config = dict(
    norm_eps=1e-05,
    lr=0.0125,
    weight_decay=0.0047,
    lr_head=0.00438,
    dataset='wikipedia_en',
)
Each number is 128 + 24 x the weight over the matrix's rms, rounded and kept within 0 to 255. Layers, rows and columns count from 0. Numbers have three digits each.

# layer 7 attention query, 384x384, rms 0.157, rows 0-20,64-84,128-148,192-212,256-276,320-339, columns 96-191
078163173139125124124126119120097150138161151091082141156144098177163127113142094087112131102128126115122157147147112125142123117156129125132158136123123123120131132148128145113130127105121112109141085108118104153125101176092144093170101112157119075142142110110110120126138150112133121114
127160115130131143152097114122142140170133127135148074103121125144143139127123114117144132144137162115133128167150108157109112128095108132144127124128096127100131135125115186112112143143128117117102118121133155119120136114135104146137099131144099157180110122123127162157139158145119112134
147132142105148153163144128115137106119090176140146094098148130072127130130122154158137153163160125145148137108133112144095060104082151133114131095175160143158127118076123113097123121135122142164137158107122129127105166095163137112097142132125137144128105143161139194163123171158083113156
167128107130100118093157146138128082127093096116100213156131136082084106091108140154115138101115132098139124113112157122133137108122145146121116146121126110147129115127129096139147133108155140114151158146121129155161113102131115156122167094083150139112123112124120081092101088102130154088
130161123158153139137115127107152130137141166129121097125101127137155128151075121089105109131133121156125154172140109132107158107125154133109127116148109120158117111135127112116149144120123139112130114091103149119111124152104107124132104135118156117166138119147147133171135128137136141149
147132115121105153140147128137131143140143091136113109128148149078108132112121134109138141165124116104138153073142094113137120141110130123095114116137110157146151131124107156161156163121139128145128105154066157093147166125131117157124148142130176154137124125118110156138118131169143120146
144142125138139118086126157160128133131098119123125153171139120126093152117106112142103134159141105108139144157096108126129180109160147109157136137137080137150171147088160123145171151146124133148137144129104137153118089137080156131183122095122108142111140097124090103084098138112140105072
092127104105154096170080092152159158093148164112118115134092110149120124157096108087137129147096118173128157176111110120146148124139123128110128098136113123116104136158117145135126128140125102131133110098117101091111117146124141100151106120129121090148138123149148125177178181169101103137
103118169094125133090115116155111111139106086118134144139145121133144107150108114126192106095090136136150073142177171145127127148120133076145184142176104136049109054152077144158124123133151145179101130150114116086111090091120144177125131110102085112136122111094147053106124131132119146085
082134129125183113161113105140167149119152125149111108153136089153143139187108113134095134134116122131125138170141124089069163103132132095126139099152088087143121139117134117089136100119112152103108099139148136128118116080132156136097109165106131042113131100114159149112160111113138167162
127144174122153142153126138128158176082160140166114052097108103140148129132117106084151112123151103116123151114120130127112124118124116124139148145106098112124114164138126133075122125150124100158142100116135127092105155111113128128104124114135153090122135144124136128135138134143119073158
125153162115128099142108128138155114161177140159137133115127156105136099098125131118158125132136182144156096104137108117132105135122127112141150137129117120134132067140117111149116130077144081121134131162133155132126173092118057171126138131100113114106115142120126131075121119116147087135
162084170124069131145104175139065118133108121124120136150130136081138123086149123124117119092121116118119130104138113115104107100132133077123167174117157181155102142126143107161151129132122137111161213141129145127091148103113133149114114148133112122102122126082106122105105082122168115121
148090124141149102125139151167182095096139134106136148132130146129123125168130083074162130133080120166176102177041195130121151095110107083134106100143054138102129064171122159116129096122097137149130120146072117095145127126124111134153178074133108106171119117120154123127133167123157103162
139128133115127097110097131113172078127095207091139096103138159112124063156123124179117141114124127141160146108121191079172118122129101098123128082156044076130141142154063164106142129143127125117107141148089109097113085162153144136103167099143140147144153132142159137123118171126112153141
094204129114145138109117140118152124102088091148128119128095137100101115140069103117133133121112150115154170087126147141106121127173115114122151159105094075139146101135132129105132114162114127148165097106121100131172148117126125137149144119065127106099116127122104162102121083111139159151
067143193098131140129113126119122182118163118105177165069155187103071086169115146115161164129110131152143120124127168137086096115146147121123128122160089076124137081129124135104162145148153123135157093139109125097116146158118189109150195124128141111082104124135083122138109162127109122157
167154142196139130083159150122133134135103077126125124093105181131076146138116156150121140129098135129114065148159169119192109071149203154150084107105188122115078171117119124174120151144118171125136131166137145120127126137131140160115125125071128127139153101138129123193141087170097098117
130133155119067181096083095113112188159139137123177078125105104143189124145091124116123078122074118126142082147094097147096110141140174121162161117115090166140083139152131086113150120111079181157114086115174130167111149099122130170188112151099155139085174113094153131109097151078112142117
098084137114094129105101147157076154162159168167114136111115144089154131116114100106095099116132134158131181095142109181118113152108111100048168110176061179137091157117170157120059122139128098129109148118155138092110133093117099151133110135146139092121105113140132092097106136086161170188
157141152113104107100118158123132102097120142153153142148168154120125124108174164135074181112126127129141135108147137127170121092107134132113136119158144156117139175122149145150117106162133140150146100150152140129111111118144130127116143082156122100123127156110128154146055070137109070166
127115142125135118124135120125138123141125126125132124129136119133127102110124152122118143138105131138121126126118141116126114115152115126106138121137139129121132119100138118134129136133142132109125115124129121126140135117123134118111146121121136135136147145132131128115150117138132132139
139146123142140144113105104138125134139139150131136142118131144136126129139115130108130117130115133115135132123113113128107097099137146122132125101119103148118117110127128141136125134144133141131149098140116106117105144126112133137139135145129127145155111120120125121136118116133126133123
124118106122121135117121142125142108132130132126129140132119152119119145139142118113127126138109146114131120144136127129121117133139141142130119124145108134120111149135125109134138139129125131141134147135134149123138139119132124135136107127116115128130095122140131151107134120129123117119
115135134116113146118147145124150139117124126136129114142108114140119130119137152121139119116127122123137129121119131126127099143146126131115101158129122128124133120141095162107122133121108125125107129143131117139151134127111127129130119117115148128125112149121128129122132121145130120108
099117148099133123132139116132114130146141126134138148126119132119138138133134123100132122150150154134121128102156100129113135119138147110116138134162105121117107115136122114137119129129143130143123130135149131130117131123128102155116124121110112135113117139145117120114128152121130134128
115104132105126150139114105121126136146132097118137134127122129126120156151127110134141133118124136131135118127131126114108112122130156123124140112111143133132120139119134147130145119126129142121120130132116105136114120123130144131117109128137119126122126107130132132154121134127129116124
128144132134130135146126119116146109112131129121115139140099127124135120121123118128147112114133102112137127119105134134147135146125120141144142147109166127151139125118119135114151105118113112137106132115112144127127119133136137138129138133116136118127135145135117107147141134145133136139
145129109152133121116119110146144132147135124130113112121131123116150129119143139103129129133132118120122147144107139104131132143126112132126139127125136110133123127118151112131147138130145131134121112143121115107131116145129123140135122123141120146132126134143139138139129139128117126142
146161134124133131125126149123131145140132149144125131107111140124132140115104148114127119135152140120154118114121142136114125143103125109122134126135135142115128141140130132125122114120128131115125124140122140149150128136118118125128146116132123120125130124125111129126120113125132143133
142111151138129134113104116127106128142130126119121118133102142122117136136142137123122112148154144132119118148138112146115114120120120130141137126131119138118138152141124136152149116147120123134132132161124137137124120115135106153137110150141136151131142118145127134130116130130099152130
151127122139131120113112122122124133138150139131119152124121128116134121125120145123136138141152123113136126137132112105099113125126138158141140101141093131145116140141122117152139110140120138120134129152154131116113142152110111124153119144128132112120113120131120134128110112135113144100
120130115144110141132130125125150134105137118134139140145133143119131142138138128121127132140131121122125133134120109125129119122135126128140130118148129124116110122154128128136127124162133124147137111137134100112106132117149098142137110131129133147125118107159124135125109135125139119129
130144130134128130145131118115133125143106155147123115123124104142139114133128112123108139124113120145118128133125136131146126161139133135129123134135151125124118115135139135106133137109145125121130130119134133150140104123119154124135150134135122125127137132119130110153136121135131123109
138131140135128140140121105133126137137135136133130141112116121118135125123131145114142141132117143123127117118113125119122115123132130133140151143116119131122105144111144130126118109142116162114144145129123126114124128131132126124144128144132145116126127131129125126135136114135137159147
134158120129142128125130101121122144140148143117128135133122138113119128114123138142146121150147167138146126112159115129099120133127115159141140128135108109126117130125139142158137103110124157124120115143102111105131108140132110119106126143123132131147100133122110138131126142133108143125
121121137121138113108116146115123125118139108115138119145122140110135132108130119144134125132152125137127123106133119121109114125115135135128133099137115138126129131133115129150141122117139108107114119128111115107108138151135110132136146163135141137142125144112124143109110120126104133151
132137135129125130118118124134122121108136135130131160123134132091158124109132118112138116123142133146138127107128104114095127123110137126147123131131100145107106140133114135148132092126127132130113128132115136085130136140107109122132127148145145120160134150112126129111121127142117133143
131135136114105117111112141150138135122136126113130116130134130133128128139127139132126115129128102125116154094119123127114165115117117095118128129142133142134123137145121109103140116142140102121128122132133106110129138109136135138154113113108146136132128124134141137114126116144130122124
140129153132128125130116146129133121128107107130131124127132102159133122136148136145097145151114116099155099132094131135119115121134152110161144139120156142152149122113144104103133142091119086116137105134145113157140112103122135121112126121139138101091112128096138114134144138102148109113
142140124145129118145132124101133098110150150168113126150128134124108127132128143109121149101138141137125113110133111134124121154120117124116135101158136133125104117086138144124120138122138168131140140108119140114136124166128123140124130137134143100097140147139103097143142114106140105117
106142103138123116117127137150138122105145122139127127109146127095132134124125132119149106119143155168120129118127114122112147086142128126135134102138117129111124148152108099160131112141120120132109139118124136098133139137110122132156103144117145145151127114123113136074107148124125102158
135134142114141119146121118137119106114124128145152134114123128128115134135141146122124138152132132139134143141120142098140133100144125124119139156113128112138124141140127102130089125136116125130125116111139148141123105095128119123152138136146100104101137114119140114121123145144149124116
137131123105135118134141127119125114156114102123123130122105138137109127154132136117137128128128098109127127129131130120115132124119110132111144108100131114122134133124133152114116124139129113136139135133119127103141155130131141125109119118142103106147143134126138117121142144117135132143
116125133113120112153115118130132129132148112127144127127121114126111119147118132155106139100129123124123141138137139147121146120125125136142138133128114119122141132115157092130113119176147119135124124133129133124132141138146124125132123101117123139165145134099149143130127127138128149136
114112116129107152139128118128153137134114143116120105113112131124137145120118107148123125109124144135133124109126132123142143135132132112105128107143108122114132137126124100105135129146115129102128131126140147128134133126117138142139123140115134132121121165108113160116095089149139138148
114115162136129125113119123125109127124129158132114146130143145095110125147128132114095126148137128127127135133153134117123136130139146132114151136134148130136141116125137134118112131148137139104121120137132120136122127131129125118110135133146118134111147126126151133119130119140135128111
119128119132148122145140121110102128121122112116134127105152100091110133123135133115123137144132134134108113143130095109149130115132097112141136115119114120109131155126163148131127117117153126128107119136116147141130131143126109117128128106124098121133135107145112135123136122141124148130
146149113134143137160141110122117136125155147094106132131112117130128125121130142166132106101131142115150134100132102117150151123118130115136112117118150108112135105137130121092127120131137113138127138148130138129115127131143151124127127149126124116116134099121117146123115122135136115148
136131124122133090126139122146142109142119128136128131118144149156113124135153130168151118107108121136145145154155137128121108146148136123154140098132138118107105139107142143114067123142123120103114124134131114109131156129099143134141111145102148120096131116095124110129104123119142138139
138103129126119134158144154118160098110122113150100126121126140134122126127105154139139117106111128128118129117133151146125103109152136123143136116125139132106117126150116132111093117137120132126134160142112117131121147147107141110138128152141135120115119126098130128122121132107123130151
132153174131124136123115144154138133129114159152141140139116119145136141145109119121120136120150141114120134116128161125126106136099135134134137134113105132145133154098117156117132123158100163124116107154116131113118108128136120137128092132147121153125133106104107131110134135140120153119
166127154144118088117123145138144136129127121132102118144128140151118129155159163129128140120148138120134107151109157102112106146126125129106145136130101140132121144124130126116129154110112131126119115138114151105124147142111140146115148127131083113144153115116139116123134112128131128132
126131130108156128111106117149114142129111112141124113119122119118136123123138108122148136126130101125112122094112114119154153144156108147135121153129117133120142133139137110135154131137120134149145094124141156109123127111127119143086124117135139122140126145151126115137154111140119148117
095113125131098133129175116126121126140123113103126118127146116113108124115124129124142127125121141121128128146126133148136144124133143112138111124164159122140121097153121097129108149124146136120130133116122114141122120139098138144126118149141130134129131146124129125110128139115143154153
127138157126086131110121107107157108156131114136105135144133149158138134150117132108159128105124162138121138145109149126120081148138134135130122128111129140124098133135118144141092127146125154117128124128105134152151144149116145115104139148159103131125119106121130135128119124121129111148
153138141113097089130117121126149126108130151150122146112129155136130120127124117127125112133134154133149127130108140124128109130135128143123128126110131159128139127094132140116118124122110143140124149103092106129132131142117145112118136139126147116167115113118124130134140145117139132140
127131133163106130109117139131118121113109102138106148125146133121131146108128130110105118144169129114127120151145168120121146144157136141137129107108103120149130142108166109120142123136107134127128114118109142146135139130131127139135118120116167132121138113117121122100124123120077100127
120131115126121099131123147133142146114168126111133112133140111155124139126122104159145158106134122150133109136110127103124092124158134117147147130174117137133169139127101154122120095128114111149100120134108125117138150137114136104112141084163108110114097135115160122104121132143114118093
108177150092132137122116139139145127101115166111185090119126136096107109108155122133083156131113105133108125110138124148119140145103152127114106117144140127105144136092128136088171150098107136115130117160154117127145127130138120144134132124132128091109116146149172171136140111138124110113
112130143153106134070121151106117151157110156114146131141125120130134143171087118161094106168146152134163149169132144137126153126127115120120089155125089117108113124137163139087124140156093200110133105095148119185129117109155132167126122102112107132123160080119130132101118147111110146177
124137120186155160100126130128134138187129138154088171105138133151137162105120153108130131144126130153168123134117133156103123112182119141112159133119116142143093128155128113138135130152131117101122109116128129089161136126130094099114087108099117137147125143123110113110105115123152159145
168142109131152111121107141141130107100106175149157125119121164110129112115110120108120164097119140126092139107128144128164127093121126121130122116114098118083143174120102147138148137140137143162152117154163121136136110142169129115158122127155127088124133097091123129107106150117112084144
103152155140110141140123136142138112130118137118132131133140134103119110146154134135141131128122146132122133128146118098134112141110149130127105115127149140124126137123133110153103151115164136128120147121117122111131123121150144119102122119125111128118116157149115130147114161134113118136
114107136112137132157118129124144154113153112130114124132153126130138142109112130104102154168122138136119157118126146131129135128126144130106120111150128121121131129121127109119123133121126117129139143126136123142120115126128130143106119116129112131101085141133128098132123131149144122127
135111135146120131150134127129120137133156125137132107132128124138117098101128130148122120148139126137130142113109101129132160134136111146125138131124076121119133125090121103122144123151126103111144114139133112143135129132134128143118123142121157136125115106101147093132113127139129139139
169119119134131124122116141115118105130140127147128097126130098116137143145146129101147152125127106118139122143129109113146124097148085117141155099089105103136135138141128159144132139120138128128111130147136123124108149121103141122140119139118104129145140155123126135094098128099122101127
121136131136137122126145131129141130120129148114125141125135125126125115112129147126158159131131146128157118133114166129149134140121136129128128118126136138127126141108146120133119140122126139120116137119112137117139115126119128114129127092111102132117122118132128137133117137134116105092
137096142141147132123133103140116139105148106097120122138118120119120109127147097134149136131129132159121135151159103118136119115156136139127153101109096081121138125148121122123126126123128142115106122131126112111115138132112131137132144126113126120103129140138119105113124128114141114136
130140105121130120129129127124130129154135126112121129106108126121114115161120140134130114137104129132142106135154112135148102118153149104109120129117117119133132121155127124144107138113129104117142088125109144181117124124135170122125121143145136147141127152122134135110128124120133150129
134133155128109131172115159159140134156106149117158146123115169131134142131104132144127119132121110108154132128138154138138114133123130096125116120148135110114124161122108095098110107107113134124124125119133127137135109129139127117142097122150136127134136149110121127134131125130138137139
146130121140098140134119159144143126117128147124112120083119150135143161132119127113124116136113106124156137132118115136120129146157119083136110134143123144124123152147130137143112172161111134122133122127144140141118156100126115127149157150145116104112116129147141101116123146118119086138
114101128136144135114123162113149165126151139091132124160134138116134139105113090115149093127134125118134123135116151133138125123139107141128139106138110147108110144089116127097144145122119152149152146129100135082142132130123109152106140104146185133128134119099100118113138138138112072130
134136123109136153121131150167164123118109135103156134111126137130108104132112117146120114148144124111128130103112137123138131124140102158112132079116151125126141165156115129123134121143122145118141145123121107085107122125114101130130127101128131154105131146114111124147144136143119110105
115129153152140161129138116139105142143098128137125144149145124117117122107158139120126140109128134123142149147144099129110130146127139138116143134133095116116143141141131138124140095124125126123148159103140133137129118136122116134145114123128128116093132122115144140107123109162136132150
148152135165115093149112147123100109142134122123096128122118133125146106170159126152100136152118121117148113123156131107142137127147130108139112134141139125135137119154129137125117152140118119113128121129114134144134131138124129122132137157146124113143113153171133130086155149119132134157
118119123094097137116104143147147124110125145109178141131131139126151130125112110156114116143104117114127127126123150123115120144137106157139137112117151129113131132156114128123156143141136143113125142128125088118152130126150119104149120132111109112124161132115139143134096140125085108114
128090126131096140128099120101124109110140146162147155141137129128154131115138113134138137143131109166147134120127136118150125113121121130132109129135121146126112143102127126149122118122109162118125137093130121112149108131140125133125130120127137123117098107115137161137108142144122116117
126146119134130128099103174131150139124107124133139141140125119125142118130123112139156121104143114122139115154123121091138091139152123147136160133144137131132150119121121123103143140105112119110111118129087130101139121129126119142148124085132117118114127130147130138110154152130117139129
144114154100135133139124129156146184110108149110161122107133154144141133120132113097124096108129140143122144156119140128095136106154145137140145095135134128146122125141144149115152128142134135174097140106095112125137091135103141104156140099142102153116149109107102081127117160129107151111
120154128126139107157135102112099124118118136115130128127127142131124120116130140116143133112137142128112132135121139133090130144127143161153134147122140106142149131145138114172143102102127104135127128190157131125132128158103117097146141151120141149160130147137141155109141117117150145097
134154168143145142157141138102129125117140147114146162080123136135137119138136121145160132142125125091156158156175118104150126092122076107150139140094144138118129095153094121116135133121134149121119113158131129145118122110150151133123115144168138142138127123127118121157123133103167132099
094111131106126143121125066121100124106117118125101093149102161151137142124103107165132122134123140116130122138121122143151136152150120120126106136102106152125117127133136151140115089136117137107123115145127146127122133100137129115155137126114142120111136149151144083126115111142114126157
111147175108135118124136143117134112119164125134138138151150138103120154130149123144185105103140139128127130144109136146100125120120112163141144127106103139143143136126124144114138117146118131147091114132112114142140134147119102143133128120084106120102078114113124139124137106167104146103
116154140137105139129163127143140151129118114160122122136140139138111093123146095143133101117108122107140129119126132126111129136101119096160109120134151135109129142138138122133139123132139161129101117121123138113112133134137133101135106134161122102125111122142129115136136134120129108123
132118108096122113125136134159091163120114132148110125136113141114139138118145107139147132113136120142116157135136140114125131152158151137141137142122131139148163159109131115122125124147147080122139131096099136112118138149115144117130127129114154131120117122158133116143139124123138107109
133113125120141124163109107123118118101121142122135124109121134126145142099134112155117121121116134132100141122092135140129139146139105157146143151119139129147142133125128103105150143124137144152157143121131111144142115143162125146126128095122156138105145124125150141143110121103127130105
137111145159155155109096122164155143111143162113157128088152117141111131123097146096116138135130123123150106148194108121127153123115164116134094100113124134110089140118143116144104112129149142108124139127144087132155136111129126145149193154137115111113106113165103150118136146148115156139
123143115124134165104159094141127118126110122141118136127139154112158122159136143146107136113125134131127134124130153105128139146125108136130131148137128127112141135123116101114139132139121123138149130135130120127120135119125096133158115130129121121130142121133141121127111144122106138128
148082125108098128139093118116117154128144147126122150121125133127144118111145137113113151141110128145117114144164123096125164135126163113111101138120144160104132150108129140154121111138124081149135114148119114124138112126122109121148152164158093144115129114168134157125106119138136112115
143133160171138146095115111129136152131122148102116115124149108136119139130110147094107124132137116158144098137148146097139144120130136136146086077110117133140108149145153149146147126163130132125138137129143124130129130112109162113117151159121088127134134104131103123112105126117120154136
134112106127143112118176166145141118130116099137121109116160125126143110149119105135137116135122153127127161138101121103129078119120063154150139127095148122114143109147109123128117143149106124151115124129121137102103132103101156093147099110105159116145107120110127080133143135120159090127
111127146127115115150144151121146091116105097148103105126120131151158147146106124121145137115082154151139129127124119105129129100138104143140107109108121148094127147174135150133131117118114140133084112120084119125130129125118174094139100120134141128153121114133118116114154151123139138139
132121136098126152111127135138143082151139124135133152142128131116154132142143118162156160129116131086136153129129142141112083117123127139095149141152120123106165114115117141087131131118119153120139135131133148133120145135131118151145080117130191142121125142098139126117140110118142133151
128129124123150110131130159141128125130137093148118127116151143123141117152136127142105143136099139141135126117104140132113101128139097169110136136135131130124147117154135164132134132141115107166149131138112167105113134130123155124154096104108145136126127149112120132115152127100140096118
103093125122113137141128139140117118130148108103159131147130125097099140105162136128130107123136135085100122126125138125136147148112091133127130152140130125131137119095133125124160133127147131124144129138122150133117114134147115134138125098115157105120133142142128136144128110110141108140
136122126156104149128126102126124133114110149119125125109120135151141128127116130102136116114132132133118138144129145141106158156142136104137121114115154126137115140175160122132131117122124128134136123136109114127124132126112151106100136113137127169130139131148111114113136149091116157142
135116155112121102112145176132147112114116129154118121105136154126162157144108120155134117146101145144148141143120109114131093119131092148143128125126126145138134130155128150147116105140134170134095132127108143106129128142131157090123107113138145141127117132121112138105147122098148139103
124129125160156110108144175112133105122117136133105119127155130130198133138135108134156122134113168159135140102131112092117089099130140132136148107118145135106127126154145128121120143133112144122118144149098140118119113123092139101133112140149137133147130097113134113102138146089135129115
120108131105114138117122156145138127127110114132149156126149118118121111138178112129139125120117115088110136101099158133113091160117112148135142131127123115113133114125133120133122126162138127113124142117136135095112146117112125145140123097150121115100110154143130138143115119134111117133
122128122100126112130138164144126136111133111151135119102142142125098136141112113143091139121115127108161135132108139116110110123127118137115110113137115135131154134135128146116135102143112140137110127142140148098113144109122117103161118135160129100096122141124124124104124127131130120147
107121112129127136127101113135141135164134122100168118152137107090088095137132142113115107111175098111114145134125136155105170147106165081108106141143136100129157122097105102089111134119126126097157113147154132119124125115128108131145149141136147107113142137148168118139139130131133121124
086152161187149188133086128137107174115122141114142131137122132140105093110120110165152140148112128144146111090160140145124119109106144158117108168130111088117130149132118099121114114109163147126135106111120125148119133146137127161115087115107115095140150149128130128130109114170130122147
106104128157114149123147166116135152139155099150094139114121124151097147128078116112122087100133135150135104114127094182109108131133123127121143120157158151152128080132125132099116135137118105106134112128115148116117120132133101122137114143087095149185118147114102126115147133114176135132
120148131093108135112105167125118152133139127131134128165142159112101115095128126138147107099121135107133144083121126103124100122118137114126139126140143108151166107088117170130131104152123109138127131120159156125108114112155156132161160129175098099119116140135148122131097133148116122157
091126156124166103149136113114126146118128155141119123130111118145145105145109102118117131120130097138114141157164104098126134116151128145132112097125096148114122120112116112135132145094158104098118131109148146137136156167154112140129136133164149137108152164128111112135122130136132152134
134134132097142121135117130115113134182124111131125132103138157126128113126092131092111117131129143147151130090165077150055118122127104171161138135170143166130124115119124106125159118097138102115158124071134134129115145100087122120135094153170095132156128142140134153152132128128108126147
135124114108106138110117130112140122140098113139127135137158154122118134101141117112145124138128129113147143095124106170103109135088115129123122142159163148141105117134155157115128115166137122123142137117112084127088137066087117103114115163149103128139110118138155155128130124117127091152
158148105143149126109118149135128142135106106095133126142110122115133130108146104158147160160123154112145119171093186138162138147137127144115125100132126124105113111117136108128093122153102153154113107147136124157185079123170160141151137090071133125107143138113135113108129109138129134131
108146149150168125177111118152150138111137145127066126153129131148145127158095127096099135087126124119101128143151070116141137117162136142166103110117089127147146122091124075143137135123130125087100101100131095154120147134126130148123125092159135130159145126119173103169158142085101139152
127175118114117141114121108096115100132123106118143173099140144101161123107137135097126100093138155136177144079131081134106122082107119112152112149144133161123135133107114172127130090102112113097128128133131128117133144115140111107158109171134142123198132150115151161144107116088150092161
153087134061179110115147129154123121111112153112122089202099114132124138132103122179158151184100109095139113179103162133149126155102140123111123101139073149129158125132120067122126146152148154141139157164130115132109102141130139132168127042143128135089093128143097128127114127147104132091
071138125132147109162128091147144120069099131127097112160147078134149104147090129144123159115085101125135137167189117095102158131154119137180132104149094080145112123101153123129137140127168110116128131119132087120146126145128121088090105126094161134146122149137118118136164136143113118100
155117147118137120138146169075078132104148114122140127159122086118114180094151115139161110134126113111095114143089141148150140118123148098082182118169134127130097147156111125137107126143172136159104147163100120119115111128115130126118167097158116120117120135141117110109128133149133135085
099129161109127116109145167179165112109118167088152123197138115095105089146092115093114151104149135173115154197114111110095138182128164136138137120134144100125149102106120110078103152145150131099107070153125127123126105116096138138085186093157125096132135147143156146090098146103094094114
089219120113152160180116125125161120121173136157085174092141129170112138169083110115094110120103160120120170093136134125098106112151115171165129162138098100137151114141095134097158083119061101092144099135153112107113150168133082096102153124121124095154143128142140121152139082088146146175
136095127125138134132104131139095164155169115160138110141161119099145162073189139124195093128135162148085110128134065157157128138118130108101127133146184150138149137128124079134129138108185122116115156122103141159114121100125102151123138154139143090119131137137117169126137110145141130100
185087092066153135189097118052071121156106157115105112152102118130119139090161124141123133129147104136073130120082173146168115141149140108084176177132137125159112152147157139131131122155146130124153152133115147075135131152123135133150154122114150102093138109096123112066161103142150139129
061082111087130097107194172149161086147151123091147193147152183185070114127102076159122155142099136171121082189117174111101141152086142119142141113210064091134165068104057076099125137107155163141129095120107092188153124162126129139026255076143123062113159152168172138085175153119167132114
110095166146120150099143150179154099134121149083154131152155143110139096170104119183103143117140108081155155049095158099123119126133154112125107056121100069125123101119128125125174106138097095130089120199133142114107083163171148132111163128112117139152147129134121121102133167148102133140
152187116135128163123119105104146151150141134146166127090126168120057104203110125121135082136093139115141153101120121149144124158130128165143166149111138123078088096112155181090102182147094120157139102098156096140157142106142155127162116151127123111102133131145086155121064141095088117163
079198152175107114100173162139141137125154084163166177128152140150110091134086130145111127139106151107137151124112188150117074133123155118134147093154057104109156090087090097085137129143157143149123088133153122132173143159122105092112223112157139098114095133131144100151115180090151110164
129223150169136136097127160151141118129125124144166093113130181152152193144100136157119088121060190108197119097181121133141116043171105124112111124118068111097094143103090137130108149131105191145104084153145152113127111132161113156135140141050122126140134068115109109188114108113093081196
140163164143107119054136152138160136119157137120160106127139183119149161131091128164108107160131168115133154051205157102104124125172135150143126108112099097100124116117169194100148149121116127152139128125144117090121135108166157126161146124110121097101158102156133130121105117119125128125
172118189165143108094128134116115161129146082168092114098116138127092180097107126154158104154103139144144114125144141129136143142180103106127153144134136138113113154136128123145139166126117148131138149068105151116096151118108140127181102120128075131081147110156131111160127118140139126149
# layer 7 attention key, 64x384, rms 0.177, rows 0-19, columns 96-191
115121113128106118122126127126114128123157128139160138092133131092142135139133141099131144108130123113132118133130126146140109138135120113123138115128112132119115110157127141126136136169129150124138100166146123123126125130148116133107145149130128120095134131137132127119114118130139120130
112129132113123138117138125121132120114128130139130142108105131122131117138128140140123113147123137144122135135117125117158130136106124138126136149113140136130092131137133117107137112130105142126134130113125115115122096129139125122141128133123134135117101132110114124124112133119108129121
113118136125115151118136135108121121119095127119115120137114139161131131131108136121136158112161122127113114117139136090129148101121141132144111123131144119129092139151135138136132111136113107109087122127128132132109110148104119140145115139122128128116136107141104143095141140144111120119
115109151112147120139149128137115133115116137123115127146124126144121117130134103135117123145127129137101128119130115125138147119123120123136136102121138121137152105110123110143124149108123111148108129124145132125120128149118140121115124112120127144126140117126155121129124116121142145131
128125119127128106114129144127112145143152095142135131098126107098115127112102150162133110138139123136124136115138136123121103145123117127143113142145141116109107118110135127123117133107149145149142123134114114124149123116151110150149113144155136141095113124111096135122145112124119145139
140142139132127121108120129131144130138109147139118134118129113122119106121119123113111120129141138133124155138107120152138125155145114133119132133129114144144110114123122131120123117137120123126128147109119138117142137104124122131137112126131128132158132135126131104133132131122109123134
132118119120126132136142124118134136113153139123140116117132139120109131118145126135110118115112132120105136120120150138116117141117106130139155124114119139145157126119138112097155142142140133127108125109138143121106133139125130105122156126131097134146122143125141129135108130123151131118
117129130137114136110119130132132120129121114158145111091100136115129119126119153138139131122138131137120117115141137133127112137131130141125112119120145136143143112164135126142135140115136136129139086099131134109110146129127129126141136134121122136083091124134094152122142142128137100113
136108136150124109127133129137127148141140109140137126123142105144118151149131111114130127139122146130129120121126156135136139126120111120127129132116115113148125109135108100110131145153111141141120129125142121131110152135108159137091143115145110118109107120138153127125111138139166128130
134139124084094135128152151100141149117158094128137111105133135113127136121120105120144129127128146148111139119131142114139126110131104118135118150127112118140099138131136146123114130143118123137126138097107133125105144117115121124136135151143103090107118146135094140132095101130144123123
109137121147139140112113128114147101122135126134141111113144156157119118143107144112126153114150137127116111137127117115125109126130127113147085128149131106147121108120133122119120153141146124126133111125106118144129149122141122123103112146148129117105097128120111140115129128117118131149
139118127111132127139151158127150125104102131105107146129130136185132134128113131131095138118159114121092128101163135125126152111125142145145115132122141120129146126130122123129142133095137117121075128131114157161125146156144137124105167123115098138112141145147135095133128145115123139084
153132104137143113142141109153143135149149113120109105124180137128121143141137104140126127142127108097133127117135143116107130132114112111122114166133112139094140112117088094102118157143100119124129116106105139106109139136138133125159117133133110121141139101101145135128139130151138125131
150155121107122137142133145146130117124132125128132146152153140140103123126110096160107124121127154101140158115107112117126142142104105160125155112110130140100145140126112099106149097135107104128139123127138120134130120135142153129126152118135100128110109121116147141134114149105132113146
134103161117138124107129163144140167140149121159115116107127125064095132119107128155139151135117108125128138129109140134123102111122136127120137137142109178138148138132122134136125168158126108140164120134145100121151138117106101132142130123110128108104123144123119147135144117149162115150
128148107145114134144125099102113126117129120078146144101141153128155142146158111111141126129124163120128102127144142124118143121113106122137132126099128113128143139117105140124163118118122123182102115107133138126121112132156144118131123128119118117146150121108128133137178118115135155131
157128131091125143120102152138150125120122138125132141163147099148144139097141132155145137144140143118128137142119122134147109110114131104090152135133110115107135133083123122085115126111108118115139132149116113155157119119138142170153093123128088116130142083105128094170094122130131128145
121110147087169119179144126110135152137129131121124146147147103167143142105132109162146097123128119107113117186168130143121146135131109123120133130152125088113143151135145127126144106121140092139122145109122114137128115120143125129120127126099126117145126121132121121152149125141114120093
130132106149121081130156117111121110109094147113083131132135125144164128148143123138124175124158127128108151142142125062181120102111153155133142139143142115138129134121133145136120108138133107165117154145099126124075098135136134144115130109147182133153116096163135120141159098110111136111
142129149145128154108139097144135145096109150114170152119162145143129135150137117116155132145125134111109086108152158123146124114135156147167087130083102127136141125135098068137138156122119130144091152140119118122151126118136127091107158117140108123101157141115130112106136115111115117119